Weights of a small transformer language model: 8 layers.
Each number is 200 + 40 x the weight over its row's rms, rounded and kept within 0 to 999. Layers, rows and columns count from 0. The size before them is the row's rms in percent of the matrix's.

# q: layer 3 attention query, 320x320, rms 0.0582, rows 0-63, columns 280-319
# k: layer 3 attention key, 320x320, rms 0.0571, rows 0-63, columns 280-319
# v: layer 3 attention value, 320x320, rms 0.0636, rows 0-17, columns 280-319
# o: layer 3 attention output (transposed), 320x320, rms 0.14, rows 0-16, columns 280-319
q0,083,184,133,117,152,182,158,255,161,215,233,186,204,231,235,209,239,193,153,140,261,186,212,242,181,235,134,161,166,200,210,137,174,113,205,233,230,222,227,192,240
k0,088,279,192,201,216,185,139,211,230,236,122,189,201,142,237,184,209,190,205,243,256,168,267,189,271,122,191,232,145,178,210,200,164,161,164,154,195,279,126,270,245
q1,073,283,247,264,200,204,200,73,190,179,185,163,204,206,193,207,116,265,202,234,180,221,192,142,180,203,192,167,170,208,154,202,210,174,244,205,163,181,194,134,153
k1,080,207,258,190,215,208,282,210,156,122,205,189,150,235,262,111,231,184,81,158,165,195,206,207,224,280,254,224,301,222,211,227,236,232,220,187,230,192,221,212,147
q2,082,213,223,176,174,235,215,274,170,252,202,196,143,202,235,203,220,160,159,181,228,115,211,231,159,187,242,208,249,156,176,200,173,173,170,153,178,190,222,258,250
k2,085,131,215,123,257,220,206,262,144,163,136,197,185,239,228,203,221,224,209,262,182,175,215,191,227,215,134,222,209,240,239,226,197,203,174,245,216,207,104,243,197
q3,086,199,147,189,184,185,157,208,183,226,202,228,131,216,162,217,177,198,192,195,220,129,162,205,284,316,157,266,168,194,178,179,236,201,264,281,147,217,209,167,251
k3,082,191,203,207,195,152,152,225,240,149,188,218,165,200,238,303,181,154,208,209,144,213,207,145,185,181,236,194,257,224,206,201,146,236,325,249,168,242,216,160,243
q4,072,223,128,199,165,255,232,140,213,190,226,238,79,272,234,251,208,241,249,180,179,236,157,188,215,222,179,239,253,214,154,160,182,254,126,198,229,200,194,180,169
k4,079,215,179,221,182,150,194,109,173,177,157,161,221,181,159,179,224,168,212,272,204,266,192,184,189,181,222,152,188,215,236,217,145,160,212,233,200,246,128,261,189
q5,089,131,160,246,129,276,229,232,228,199,188,251,162,178,144,245,226,174,295,143,200,215,187,188,171,162,199,177,235,199,196,141,200,179,198,164,190,207,159,197,190
k5,089,155,201,237,226,161,243,230,193,144,149,165,232,271,280,231,229,127,169,169,139,204,200,168,162,207,193,207,177,260,136,217,155,196,277,236,223,174,192,265,214
q6,091,268,199,179,234,256,138,189,184,295,178,130,199,224,117,252,209,169,176,190,294,176,198,230,177,209,210,150,241,155,205,179,186,180,256,207,128,196,242,222,179
k6,090,174,204,210,246,265,189,242,154,168,184,214,234,269,225,265,240,212,136,189,185,229,137,176,176,215,179,199,190,219,240,191,167,217,259,206,241,221,200,176,181
q7,096,211,119,248,197,231,261,212,223,197,253,224,236,192,172,187,237,241,265,231,241,252,216,234,170,105,192,215,175,146,243,138,117,209,180,125,235,232,223,220,210
k7,102,207,208,229,190,182,139,154,191,241,129,167,168,213,252,261,191,232,190,149,215,194,239,150,186,266,233,171,182,284,154,152,202,212,168,257,227,249,264,242,164
q8,086,143,257,246,286,179,205,180,214,189,300,247,239,139,143,209,162,188,182,127,169,157,232,235,231,190,281,179,198,145,154,187,158,209,223,194,154,230,186,137,254
k8,106,188,199,153,174,215,160,268,273,208,149,155,187,199,242,179,173,220,236,155,206,206,190,213,200,243,166,195,240,208,225,146,208,249,140,209,273,167,184,163,150
q9,092,235,198,189,202,159,148,273,152,193,213,182,199,199,167,258,175,253,241,288,248,129,166,188,198,241,178,200,173,161,131,217,215,215,214,223,174,169,170,196,160
k9,099,128,237,191,242,272,181,136,187,280,210,151,170,204,184,138,240,170,167,176,211,308,201,166,162,194,171,203,194,213,210,156,155,199,238,176,168,209,120,246,182
q10,085,127,175,239,205,173,307,209,173,145,304,300,171,148,225,159,247,203,183,176,152,176,203,242,204,179,208,186,181,192,253,235,200,165,178,218,208,214,242,180,194
k10,096,233,211,258,187,236,223,234,174,166,252,211,209,224,304,187,184,133,180,207,305,117,165,213,183,248,267,174,191,176,233,198,201,224,204,214,153,169,140,169,167
q11,100,197,216,154,194,180,172,276,187,252,141,151,149,268,155,174,304,228,241,256,193,233,255,266,246,184,204,191,253,224,203,222,194,225,218,202,211,156,135,249,226
k11,090,229,205,265,190,228,174,169,110,165,142,253,222,176,202,268,167,166,199,156,205,247,166,195,155,189,204,227,155,234,239,210,323,249,184,165,153,186,151,193,215
q12,098,249,178,212,228,145,191,208,127,213,233,209,236,230,275,210,203,201,215,225,205,172,224,136,213,219,216,175,222,146,208,252,190,245,179,175,158,222,242,152,186
k12,072,223,249,205,210,180,185,153,178,233,138,172,158,194,201,156,218,195,211,236,201,263,183,202,173,189,204,196,205,199,233,156,233,231,224,197,122,258,268,154,214
q13,084,236,158,170,217,191,196,229,158,247,242,268,202,196,164,227,242,165,260,185,221,173,136,164,205,170,193,199,139,241,221,166,193,223,206,219,195,230,234,192,234
k13,076,192,241,235,220,157,189,118,202,229,195,252,211,177,215,225,214,194,218,134,176,239,182,134,186,182,179,168,197,199,211,161,254,231,235,129,199,150,244,286,195
q14,092,227,246,197,243,191,190,167,153,252,219,206,232,151,233,209,234,226,152,166,214,215,210,250,206,234,292,246,194,131,207,224,261,159,212,255,152,193,193,250,190
k14,079,182,202,156,247,209,206,204,199,223,222,173,237,232,242,207,204,184,193,204,279,168,241,212,215,173,213,150,183,221,161,271,125,202,244,243,229,195,229,161,155
q15,107,170,142,297,196,206,166,203,151,204,172,253,280,153,148,166,195,180,220,196,229,170,133,188,227,200,189,155,239,191,216,180,159,172,208,159,209,160,140,256,241
k15,086,171,138,185,154,154,144,234,200,167,265,167,237,268,231,170,114,280,133,202,183,168,110,207,192,154,172,242,218,221,193,166,251,206,243,210,182,227,169,177,207
q16,103,158,116,203,183,210,154,209,165,207,169,186,169,169,245,134,238,189,204,195,209,181,167,155,193,200,165,228,188,217,167,197,193,264,228,228,159,302,214,240,210
k16,088,211,170,172,193,245,232,184,224,212,172,252,189,192,194,205,207,226,294,205,205,161,200,196,250,179,208,228,149,149,244,176,148,183,159,161,171,238,170,179,181
q17,098,230,209,176,195,210,115,197,174,161,207,149,238,230,199,205,235,193,267,150,220,273,214,267,213,150,185,207,184,167,337,195,248,183,252,221,147,263,179,264,215
k17,095,216,179,209,271,123,183,173,204,183,156,219,221,227,147,232,205,178,231,174,192,188,221,145,174,172,296,228,182,275,166,231,191,164,231,209,177,263,192,199,196
q18,099,251,132,234,174,263,153,205,136,198,215,195,201,201,244,210,175,140,203,177,254,161,252,252,226,242,170,197,235,178,214,149,202,210,229,264,176,191,160,199,200
k18,097,178,216,210,229,211,199,190,145,138,244,156,217,105,174,164,154,254,203,219,154,205,149,216,207,181,200,235,229,191,152,297,207,200,224,133,227,215,238,211,160
q19,099,148,200,190,231,249,157,146,140,149,160,202,212,185,213,228,175,148,152,183,300,216,171,243,222,223,168,118,164,173,134,221,192,161,201,213,125,225,245,237,257
k19,111,163,210,144,225,230,157,198,215,159,227,221,263,182,182,230,143,192,231,229,226,175,237,273,224,112,202,193,193,163,174,184,169,165,158,204,219,251,201,181,173
q20,102,224,196,265,233,238,123,245,219,172,190,209,173,214,236,171,189,211,202,149,66,187,219,246,201,153,228,154,273,226,194,205,131,183,173,182,218,200,211,128,156
k20,110,117,240,196,274,178,252,161,206,126,216,223,286,225,172,145,154,209,129,239,141,202,232,254,251,182,221,243,122,261,177,271,185,170,130,180,178,256,190,193,230
q21,105,236,235,148,183,224,193,250,272,165,211,212,192,260,120,247,228,284,143,177,152,216,178,190,201,165,233,222,244,172,202,214,184,186,258,158,203,202,160,299,128
k21,104,167,229,235,259,221,188,178,180,264,186,215,161,208,184,159,118,175,229,204,255,146,191,234,235,240,207,189,197,268,113,82,212,238,188,192,165,204,240,285,118
q22,101,123,236,127,174,209,243,245,227,204,253,180,224,231,190,197,252,204,92,172,220,172,216,224,155,184,243,218,184,188,208,163,203,171,121,168,209,293,274,202,238
k22,104,190,196,123,196,171,239,237,250,186,154,134,177,90,229,203,185,175,253,240,181,272,186,223,221,151,227,181,203,234,321,216,184,124,260,169,180,182,222,204,137
q23,099,143,223,250,127,193,229,175,219,142,178,223,186,207,233,230,208,203,164,206,259,277,183,229,204,215,262,163,167,196,262,103,241,189,168,185,227,223,131,128,254
k23,102,178,178,179,210,214,200,181,288,237,175,231,231,260,186,204,140,226,206,215,252,187,153,192,204,158,150,254,244,153,194,181,168,248,205,138,182,221,245,261,206
q24,097,163,148,180,178,216,258,147,228,235,221,225,172,189,190,188,238,211,136,215,183,186,186,207,189,163,254,146,191,223,202,255,174,213,189,231,244,264,177,237,215
k24,097,327,257,231,182,130,139,225,225,155,206,175,248,142,194,183,174,149,166,170,204,191,179,196,201,269,211,199,301,143,239,148,181,140,187,167,170,225,182,120,173
q25,101,250,180,183,267,242,156,268,236,189,131,244,140,145,179,243,209,148,255,239,209,179,171,178,193,261,145,206,203,236,170,259,246,191,304,236,188,177,177,168,188
k25,104,212,151,213,183,133,223,251,242,261,150,139,270,179,178,272,208,247,269,207,181,218,217,166,229,142,140,212,234,165,187,149,189,176,178,217,292,217,202,211,164
q26,098,186,215,180,152,193,228,221,126,222,219,181,202,177,192,236,73,219,248,218,175,203,266,269,215,214,227,152,211,104,179,175,174,182,187,212,300,178,193,180,241
k26,098,177,194,118,244,258,140,251,244,216,253,184,185,203,235,230,204,193,174,195,219,186,190,226,258,204,249,201,190,202,211,205,161,221,190,257,155,253,230,242,270
q27,104,251,137,166,187,218,172,237,138,200,181,214,214,211,232,272,256,220,232,185,223,249,105,164,184,126,212,183,207,204,271,280,151,230,248,179,183,212,193,126,189
k27,108,253,179,174,194,108,241,214,161,301,287,225,210,238,175,186,209,219,258,234,169,223,188,215,223,214,216,185,204,187,158,229,142,269,155,196,229,211,191,245,202
q28,102,161,279,179,212,225,206,176,222,259,224,194,185,235,143,202,203,150,215,173,257,200,255,266,197,200,191,166,233,233,201,189,217,207,187,161,253,263,161,243,204
k28,110,234,156,232,221,201,164,186,180,189,180,256,215,239,177,113,173,152,175,258,132,273,155,161,213,220,191,240,173,228,191,227,199,216,114,185,237,202,185,290,223
q29,103,247,262,235,177,274,211,209,170,229,150,218,187,145,176,224,155,248,229,204,258,263,223,145,121,183,129,240,186,180,221,162,227,160,167,194,215,199,156,223,201
k29,099,188,186,219,204,221,216,126,215,138,227,173,315,200,248,241,176,228,240,243,146,237,136,206,207,243,210,251,179,134,235,148,245,188,185,188,189,253,244,189,195
q30,100,172,246,270,247,199,207,227,194,203,226,260,231,185,198,254,159,163,276,198,186,122,256,202,150,243,210,159,207,167,174,168,195,149,196,265,260,204,219,238,254
k30,105,213,192,221,171,225,145,217,174,194,271,223,216,224,165,213,170,163,199,253,224,160,137,164,227,159,173,280,193,235,166,181,209,194,132,155,145,183,198,177,249
q31,098,226,206,197,209,167,138,197,144,228,233,247,267,231,207,123,223,192,238,154,257,121,166,234,186,268,205,185,272,204,258,179,220,210,243,167,180,260,164,242,203
k31,099,209,240,194,143,181,171,177,148,179,205,253,160,146,207,194,267,197,174,100,209,207,117,185,199,167,195,213,178,198,213,203,208,182,183,204,205,148,203,203,177
q32,086,201,213,156,209,221,160,208,160,198,200,217,191,222,277,168,175,224,208,178,208,143,166,144,139,286,252,251,191,129,163,216,209,274,322,203,234,193,171,235,176
k32,083,171,206,277,201,158,202,180,172,154,201,137,145,155,178,237,267,217,247,167,243,212,227,184,215,192,262,204,237,188,144,212,135,189,211,284,185,258,326,271,224
q33,081,142,161,244,159,195,239,219,277,167,205,203,268,193,236,218,171,223,221,203,178,250,214,195,204,87,197,181,170,253,186,170,172,228,167,177,285,249,194,217,162
k33,083,231,226,112,179,234,277,93,220,304,170,292,211,190,215,172,196,201,191,232,258,128,207,220,174,232,161,236,194,211,201,216,241,97,196,212,143,170,109,143,230
q34,082,233,194,88,213,216,242,193,174,202,206,191,173,244,201,180,167,235,163,224,279,236,223,203,136,264,248,217,208,200,189,240,215,185,228,153,230,232,183,194,253
k34,083,195,209,235,184,193,153,215,167,148,128,214,172,203,243,209,186,139,196,129,205,127,164,167,255,223,211,184,267,232,155,124,187,215,253,187,244,220,290,165,154
q35,079,182,321,243,250,191,162,189,204,222,149,175,178,202,156,242,115,218,226,230,137,201,250,160,263,189,256,215,229,232,173,276,167,233,175,142,223,213,137,186,172
k35,085,181,107,171,199,229,240,170,239,213,206,253,253,221,213,172,208,192,159,230,173,246,212,197,194,194,97,179,162,150,254,188,132,194,198,136,186,212,257,170,198
q36,082,130,236,251,196,213,270,201,175,172,156,238,160,123,195,189,155,188,215,172,195,190,231,257,210,183,187,208,218,257,185,197,203,135,171,215,206,205,135,246,255
k36,077,207,141,162,233,123,155,141,180,154,234,217,174,197,150,164,198,170,312,211,262,187,230,157,161,245,187,199,203,242,113,192,195,190,195,235,232,204,212,228,230
q37,082,239,198,152,117,209,249,190,237,194,242,234,152,173,212,193,239,223,171,257,230,207,185,121,151,192,230,203,201,210,249,200,209,186,218,207,261,224,176,187,217
k37,085,206,162,214,113,186,161,223,209,210,123,210,177,181,243,266,184,199,252,199,169,240,183,225,244,242,208,207,239,175,190,215,145,274,207,222,245,214,221,289,187
q38,078,183,234,143,188,244,283,183,218,189,119,184,125,192,231,219,215,229,248,179,182,157,204,155,160,170,219,206,243,173,177,202,184,209,195,147,247,213,162,184,184
k38,077,234,192,249,154,207,194,115,229,182,238,230,215,118,149,159,216,142,220,234,181,289,274,174,193,185,118,209,196,156,284,218,198,201,150,154,267,196,184,283,184
q39,082,239,164,237,159,230,183,221,189,263,254,210,243,246,222,128,215,178,230,161,108,210,178,144,143,147,182,238,185,175,223,187,234,191,297,248,183,179,223,205,229
k39,092,212,103,274,141,247,264,233,237,206,184,233,146,249,186,212,120,214,115,271,219,238,199,206,191,173,221,212,156,202,262,238,200,201,172,136,143,260,222,201,142
q40,094,159,152,197,255,220,205,224,196,172,175,181,213,170,283,216,201,186,177,193,254,187,189,227,212,189,213,211,229,236,152,197,206,164,239,190,139,265,230,226,182
k40,100,228,178,217,278,176,203,136,252,234,204,179,250,197,110,216,116,209,218,139,148,170,152,219,176,178,216,267,221,229,233,235,146,240,199,190,169,163,270,259,158
q41,085,139,189,217,240,238,191,89,169,150,225,130,163,195,176,200,193,123,202,211,238,213,205,217,200,147,151,201,203,205,159,236,202,267,141,201,220,219,238,165,222
k41,075,238,177,202,194,170,236,186,149,203,210,188,160,164,244,258,278,193,273,196,205,252,248,171,262,187,251,261,130,222,206,182,238,187,222,120,201,150,141,224,271
q42,088,174,190,202,186,219,147,232,199,218,202,230,142,181,165,164,312,268,167,183,172,127,204,222,162,164,187,245,164,207,194,199,232,193,243,253,198,282,238,210,198
k42,069,205,234,164,197,116,208,293,211,172,261,188,217,167,260,259,98,160,170,188,201,129,151,152,164,191,178,178,230,184,226,271,133,219,204,236,147,198,268,150,181
q43,087,211,266,142,115,279,251,211,196,166,168,176,153,196,174,195,208,227,233,213,241,182,260,185,216,110,210,176,164,257,145,212,202,218,139,199,283,269,157,190,233
k43,085,115,188,214,200,173,161,247,220,200,224,143,211,208,214,241,104,210,216,264,178,194,254,210,217,226,230,187,239,202,222,203,179,190,248,250,181,250,230,150,169
q44,079,231,183,229,225,167,194,227,230,199,195,178,144,197,118,268,149,124,187,230,191,186,281,192,186,198,234,198,162,157,213,222,201,174,179,154,253,236,166,166,310
k44,115,209,217,206,258,152,267,257,169,182,255,228,207,179,207,150,66,167,230,212,141,172,215,143,151,214,196,208,277,149,179,263,204,179,268,216,176,147,240,206,217
q45,099,190,188,172,130,212,244,287,143,217,165,147,148,228,209,238,199,240,212,171,226,140,232,210,256,222,192,208,248,227,187,184,254,249,176,212,166,282,200,233,235
k45,084,240,206,226,280,200,190,139,186,203,158,166,211,139,198,264,192,223,195,234,208,142,174,129,237,211,208,208,175,191,239,168,244,282,196,249,238,185,209,183,220
q46,099,163,221,274,161,224,187,209,191,259,191,228,300,216,218,171,204,184,317,308,170,183,116,198,189,232,193,243,183,178,234,162,241,126,239,245,158,175,221,181,196
k46,106,168,154,204,189,112,171,225,199,201,161,153,163,151,244,202,280,213,127,205,276,272,248,205,219,200,133,213,137,255,179,189,206,240,236,231,205,203,192,226,208
q47,089,262,150,232,193,158,190,237,166,193,160,216,204,138,133,182,197,213,212,218,207,164,180,150,177,233,200,207,187,213,199,203,265,138,229,276,129,175,252,212,201
k47,085,213,229,242,209,189,199,175,146,225,175,275,157,200,188,258,181,203,269,156,208,236,213,139,125,172,209,256,157,221,194,186,232,179,173,167,215,193,150,289,176
q48,104,191,233,172,214,207,231,189,204,120,204,148,194,172,212,224,187,137,231,228,239,196,136,209,212,172,142,216,197,177,248,228,175,167,235,211,204,187,175,211,187
k48,111,194,152,290,189,187,207,208,205,177,191,193,198,316,189,226,179,233,137,258,228,134,210,288,179,263,215,225,202,271,205,258,180,298,192,219,203,260,201,156,125
q49,096,214,178,195,206,200,252,169,237,137,149,172,185,217,157,222,156,218,212,192,219,192,178,233,238,158,194,214,178,201,170,113,186,240,133,167,248,211,193,179,175
k49,089,225,196,199,243,226,184,111,186,159,191,187,218,212,204,208,244,154,194,210,227,206,140,180,232,176,263,165,113,155,231,138,246,156,154,196,257,237,214,158,162
q50,103,272,259,170,157,319,180,202,193,229,209,237,242,193,234,194,155,175,229,259,140,168,183,227,171,192,246,140,235,193,186,163,231,254,243,188,203,239,187,183,273
k50,096,201,202,136,138,181,199,231,216,158,221,136,209,285,277,247,211,162,146,195,233,181,169,239,237,198,224,148,162,183,206,228,171,200,194,198,235,269,236,190,225
q51,103,271,247,196,223,237,186,204,228,203,143,238,299,160,190,202,175,250,174,209,242,135,184,175,290,167,221,185,229,221,232,179,188,228,118,284,198,150,224,135,206
k51,103,198,245,198,198,199,156,245,204,176,253,168,127,195,230,182,165,267,231,181,159,186,138,229,232,219,144,257,185,231,175,186,172,181,191,246,156,160,257,139,212
q52,097,199,143,184,91,230,221,215,223,217,202,161,165,198,175,214,250,146,186,226,178,230,196,236,184,166,265,177,227,225,192,126,202,171,160,227,215,191,279,169,232
k52,101,205,156,224,112,232,198,250,218,150,205,168,201,189,236,259,195,275,193,172,172,156,239,174,243,150,234,123,180,183,193,255,263,223,181,221,297,209,221,107,181
q53,098,182,226,169,184,181,217,154,146,147,195,161,170,178,219,166,208,176,246,178,161,236,269,205,196,185,281,110,229,221,247,197,140,285,195,178,208,200,211,197,183
k53,096,212,220,166,245,247,250,294,219,291,277,191,187,255,191,165,224,236,153,212,201,162,272,220,170,141,274,169,206,234,224,217,203,217,185,156,300,179,247,180,227
q54,095,190,199,241,202,265,178,137,208,169,228,249,211,161,246,247,256,186,217,184,204,174,178,205,153,185,230,118,135,220,182,193,152,108,131,234,219,225,193,212,224
k54,107,159,222,135,210,210,147,178,205,235,170,209,252,234,95,196,187,189,245,212,187,165,172,246,176,203,192,243,226,221,216,220,144,229,180,198,163,202,208,174,207
q55,099,243,232,197,205,173,183,177,136,177,170,218,253,160,203,199,252,231,201,191,114,256,209,164,174,184,227,200,227,186,246,272,216,166,131,253,213,180,169,119,110
k55,115,213,251,213,198,156,252,143,210,181,186,254,166,231,154,182,165,168,227,98,224,263,252,119,205,187,191,202,223,197,172,213,196,176,216,87,177,162,226,225,130
q56,101,162,184,202,218,202,266,183,235,191,147,165,274,176,214,240,212,144,137,217,156,251,179,227,191,172,178,326,131,218,188,206,177,255,195,179,230,157,171,136,174
k56,110,248,192,218,170,217,196,235,259,173,224,229,141,157,170,189,206,201,187,169,130,209,113,269,226,151,215,291,161,237,174,226,255,132,205,190,181,232,199,220,104
q57,096,160,175,165,187,215,221,195,206,150,222,156,176,241,178,251,192,199,245,150,229,268,210,212,240,175,213,230,243,224,196,202,159,153,226,111,251,245,204,233,142
k57,095,235,152,205,264,229,199,133,291,255,213,198,208,241,146,156,218,154,229,212,206,243,316,253,187,202,275,175,161,171,165,222,184,237,204,210,192,220,137,180,264
q58,104,184,173,153,191,237,165,220,195,208,257,262,230,127,205,245,153,170,216,135,196,231,154,179,249,264,168,253,165,247,178,168,147,248,191,122,230,168,279,206,282
k58,111,176,152,194,238,222,198,146,200,245,235,144,159,153,189,100,188,215,239,185,211,202,192,143,215,242,144,287,197,228,172,172,183,204,231,185,213,216,168,272,186
q59,102,214,176,177,143,221,177,173,162,236,177,217,164,199,175,174,186,238,160,179,196,293,186,191,230,140,290,163,191,307,235,146,213,134,183,193,203,252,208,204,232
k59,108,171,229,231,203,230,244,203,159,247,160,184,190,189,213,209,256,179,138,57,239,191,247,139,184,199,208,168,193,195,204,142,196,193,180,152,276,187,216,219,147
q60,104,207,114,300,131,215,188,240,161,213,232,109,236,207,261,168,181,195,272,288,148,216,218,187,211,199,207,114,226,202,168,199,185,228,154,253,251,246,189,150,241
k60,104,204,174,154,167,183,145,181,201,232,199,196,164,233,120,244,165,216,224,196,196,221,178,198,183,118,181,205,212,197,270,204,176,162,168,125,164,228,132,266,200
q61,103,201,183,240,240,244,127,217,140,223,215,245,105,175,124,188,151,186,140,159,201,160,201,166,177,168,177,182,220,240,247,191,181,228,209,192,229,247,196,256,202
k61,103,234,150,233,217,226,160,258,240,200,237,224,199,219,174,167,238,230,204,124,200,182,144,158,174,249,178,139,154,173,200,181,245,174,144,204,165,229,216,159,209
q62,096,194,207,215,106,218,204,275,176,238,174,240,259,325,180,170,210,221,155,258,69,229,200,129,178,182,265,195,189,201,180,255,213,200,269,218,210,196,203,238,225
k62,111,152,177,216,189,158,199,180,224,224,116,200,221,197,179,244,175,161,184,253,146,212,185,176,159,254,236,168,210,265,219,216,197,217,242,236,112,232,191,140,171
q63,104,201,154,254,242,174,200,116,140,223,244,242,188,230,218,261,189,157,236,242,251,272,191,101,208,222,187,266,233,165,179,208,194,147,215,207,111,149,217,188,267
k63,114,192,82,230,187,211,239,176,202,179,146,177,216,225,254,113,184,218,282,236,193,211,150,234,191,220,158,209,174,217,197,92,247,212,191,224,196,214,164,158,193
v0,103,220,311,145,206,158,179,147,158,161,200,209,251,223,238,213,189,263,242,178,205,221,314,162,275,186,234,153,228,271,170,232,215,190,223,160,281,196,207,136,140
o0,098,248,170,213,133,205,238,202,228,203,112,191,172,192,173,243,108,232,222,207,238,207,213,133,176,194,172,246,229,230,179,257,161,231,215,252,223,128,251,228,204
v1,101,198,211,214,214,230,163,147,200,183,198,198,174,239,187,176,195,239,161,234,160,130,200,178,206,183,270,186,234,250,180,192,257,179,192,258,151,200,195,211,232
o1,113,224,206,186,239,277,215,196,235,151,207,237,159,165,179,210,214,163,254,111,134,211,146,217,106,151,202,182,156,262,252,137,146,184,280,193,229,134,155,169,154
v2,103,187,201,247,233,154,158,179,147,249,150,155,203,201,216,139,123,227,258,245,205,164,84,199,215,221,267,201,183,151,146,250,226,175,241,168,228,149,205,226,205
o2,100,172,242,223,215,137,235,153,181,256,231,204,161,232,172,212,196,183,175,253,206,252,204,240,211,181,153,194,211,229,236,214,169,192,74,230,274,233,245,176,189
v3,105,212,151,234,185,175,260,143,239,231,202,183,175,161,259,224,253,172,158,229,204,297,237,180,204,187,220,259,185,187,159,155,230,247,195,163,193,155,252,223,215
o3,105,168,251,202,232,207,292,167,173,261,135,160,192,167,112,157,227,216,204,251,140,109,234,177,157,152,211,162,196,276,240,218,262,218,205,180,194,157,177,231,191
v4,097,187,275,275,201,177,126,190,174,199,243,180,169,275,204,203,156,188,167,170,296,148,179,202,154,215,208,183,196,177,223,177,264,150,137,229,145,218,155,194,244
o4,094,182,275,192,175,198,149,213,248,273,149,207,184,182,230,139,193,104,195,183,128,211,193,233,232,170,162,211,143,248,247,178,186,161,310,192,208,209,195,282,209
v5,107,232,218,233,288,116,218,130,232,200,221,230,157,170,139,187,226,210,302,252,178,232,228,157,206,197,218,184,207,238,217,257,190,183,114,135,207,213,151,153,264
o5,105,210,229,231,195,250,151,148,211,298,181,197,219,172,184,160,279,199,189,183,198,214,103,123,199,154,216,189,208,185,238,157,187,128,230,212,183,194,164,144,209
v6,098,232,218,229,174,233,149,183,218,210,194,165,252,217,245,196,193,219,156,137,174,139,231,105,203,161,192,224,172,207,157,126,171,266,192,212,147,198,125,207,168
o6,105,171,268,169,204,197,218,216,263,254,190,188,203,205,165,209,225,138,175,178,222,124,225,168,187,164,142,185,212,239,167,162,165,212,207,166,196,97,214,212,200
v7,103,205,248,161,205,222,229,240,172,227,201,237,171,151,247,226,250,200,181,194,215,190,239,128,227,135,181,265,207,223,226,191,177,220,163,194,157,202,203,249,127
o7,107,205,229,257,225,176,183,284,248,151,309,172,166,159,239,268,139,216,180,196,217,115,172,196,192,166,168,280,217,192,197,259,241,186,190,144,239,196,253,197,262
v8,108,240,201,155,227,260,242,204,249,288,196,206,223,242,211,286,215,150,236,225,221,269,217,184,244,248,171,276,186,172,139,175,199,152,169,158,210,217,216,196,186
o8,104,241,190,199,149,196,131,196,188,208,174,157,218,271,197,126,331,221,273,207,264,134,164,225,240,264,156,232,256,214,222,263,217,292,225,169,134,180,173,235,215
v9,102,174,163,209,234,137,163,169,82,143,191,228,203,87,214,220,189,214,191,240,186,183,138,137,235,171,214,208,217,163,130,167,197,167,202,180,131,139,176,238,227
o9,101,219,198,184,237,176,182,199,171,261,179,195,246,262,185,147,202,209,238,209,214,250,151,147,242,246,158,117,141,234,276,218,220,201,244,145,173,170,159,165,229
v10,104,157,197,223,167,190,201,138,267,185,214,134,274,207,214,221,300,181,158,152,202,213,163,242,159,220,231,175,202,179,181,213,180,183,234,232,157,223,194,214,241
o10,101,158,158,204,148,139,217,179,192,221,234,149,179,136,189,218,174,188,210,203,180,158,297,226,142,182,161,223,215,265,223,189,219,226,145,260,222,254,138,190,202
v11,101,285,171,201,206,199,204,197,175,249,220,155,251,266,231,171,145,162,196,188,184,256,273,166,165,194,220,175,176,201,204,171,259,159,203,224,185,204,116,216,164
o11,103,287,208,114,207,230,226,153,273,216,89,175,239,237,223,164,187,154,223,219,153,189,222,189,219,213,159,202,278,205,275,178,227,224,192,220,234,196,192,186,169
v12,100,290,125,339,152,195,186,229,244,202,151,247,184,184,296,221,209,165,242,232,151,221,175,248,224,207,204,221,185,166,181,140,220,184,177,179,194,268,246,289,189
o12,100,191,151,158,182,166,157,266,227,171,195,233,261,197,262,188,222,255,255,153,212,165,181,224,189,214,157,216,136,138,199,220,165,215,271,197,252,190,207,226,160
v13,105,192,268,216,151,168,180,256,189,235,161,149,195,212,269,226,195,200,142,220,202,161,209,225,137,220,234,176,138,168,153,177,143,219,204,222,270,184,212,187,267
o13,107,205,216,148,232,193,149,233,181,189,262,153,158,228,199,220,179,205,197,229,241,158,193,102,198,231,209,232,216,199,210,173,223,183,216,257,212,152,198,221,216
v14,101,194,173,176,161,189,196,157,172,242,204,172,214,202,261,216,138,175,154,177,154,177,207,238,164,144,196,202,190,250,197,156,190,236,218,132,154,286,210,328,202
o14,100,258,218,169,230,149,192,210,208,198,262,209,256,182,201,95,175,177,233,192,191,143,188,169,241,217,217,203,199,218,213,230,190,213,236,196,187,200,178,210,200
v15,109,273,207,151,255,194,224,217,221,219,217,252,166,219,135,158,235,205,197,185,257,225,234,134,205,210,198,193,139,221,172,107,206,219,213,234,205,169,119,127,180
o15,100,172,159,266,255,170,219,209,162,276,214,245,171,248,159,187,242,181,232,239,226,170,196,179,125,200,168,164,243,211,219,119,160,239,133,162,202,171,181,242,203
v16,103,177,188,213,165,107,173,160,258,212,165,126,261,204,177,251,204,154,147,251,208,97,189,202,250,207,199,225,190,199,207,183,172,249,205,176,195,229,213,238,273
o16,100,204,106,181,288,181,244,185,237,217,184,248,167,219,181,184,194,207,187,188,212,231,224,175,112,217,166,183,167,240,205,180,182,181,237,150,195,250,181,153,251
v17,104,140,154,237,221,214,182,160,208,197,174,214,155,235,223,241,294,120,191,143,270,210,263,198,190,259,195,207,213,155,171,251,193,212,136,258,168,256,259,245,167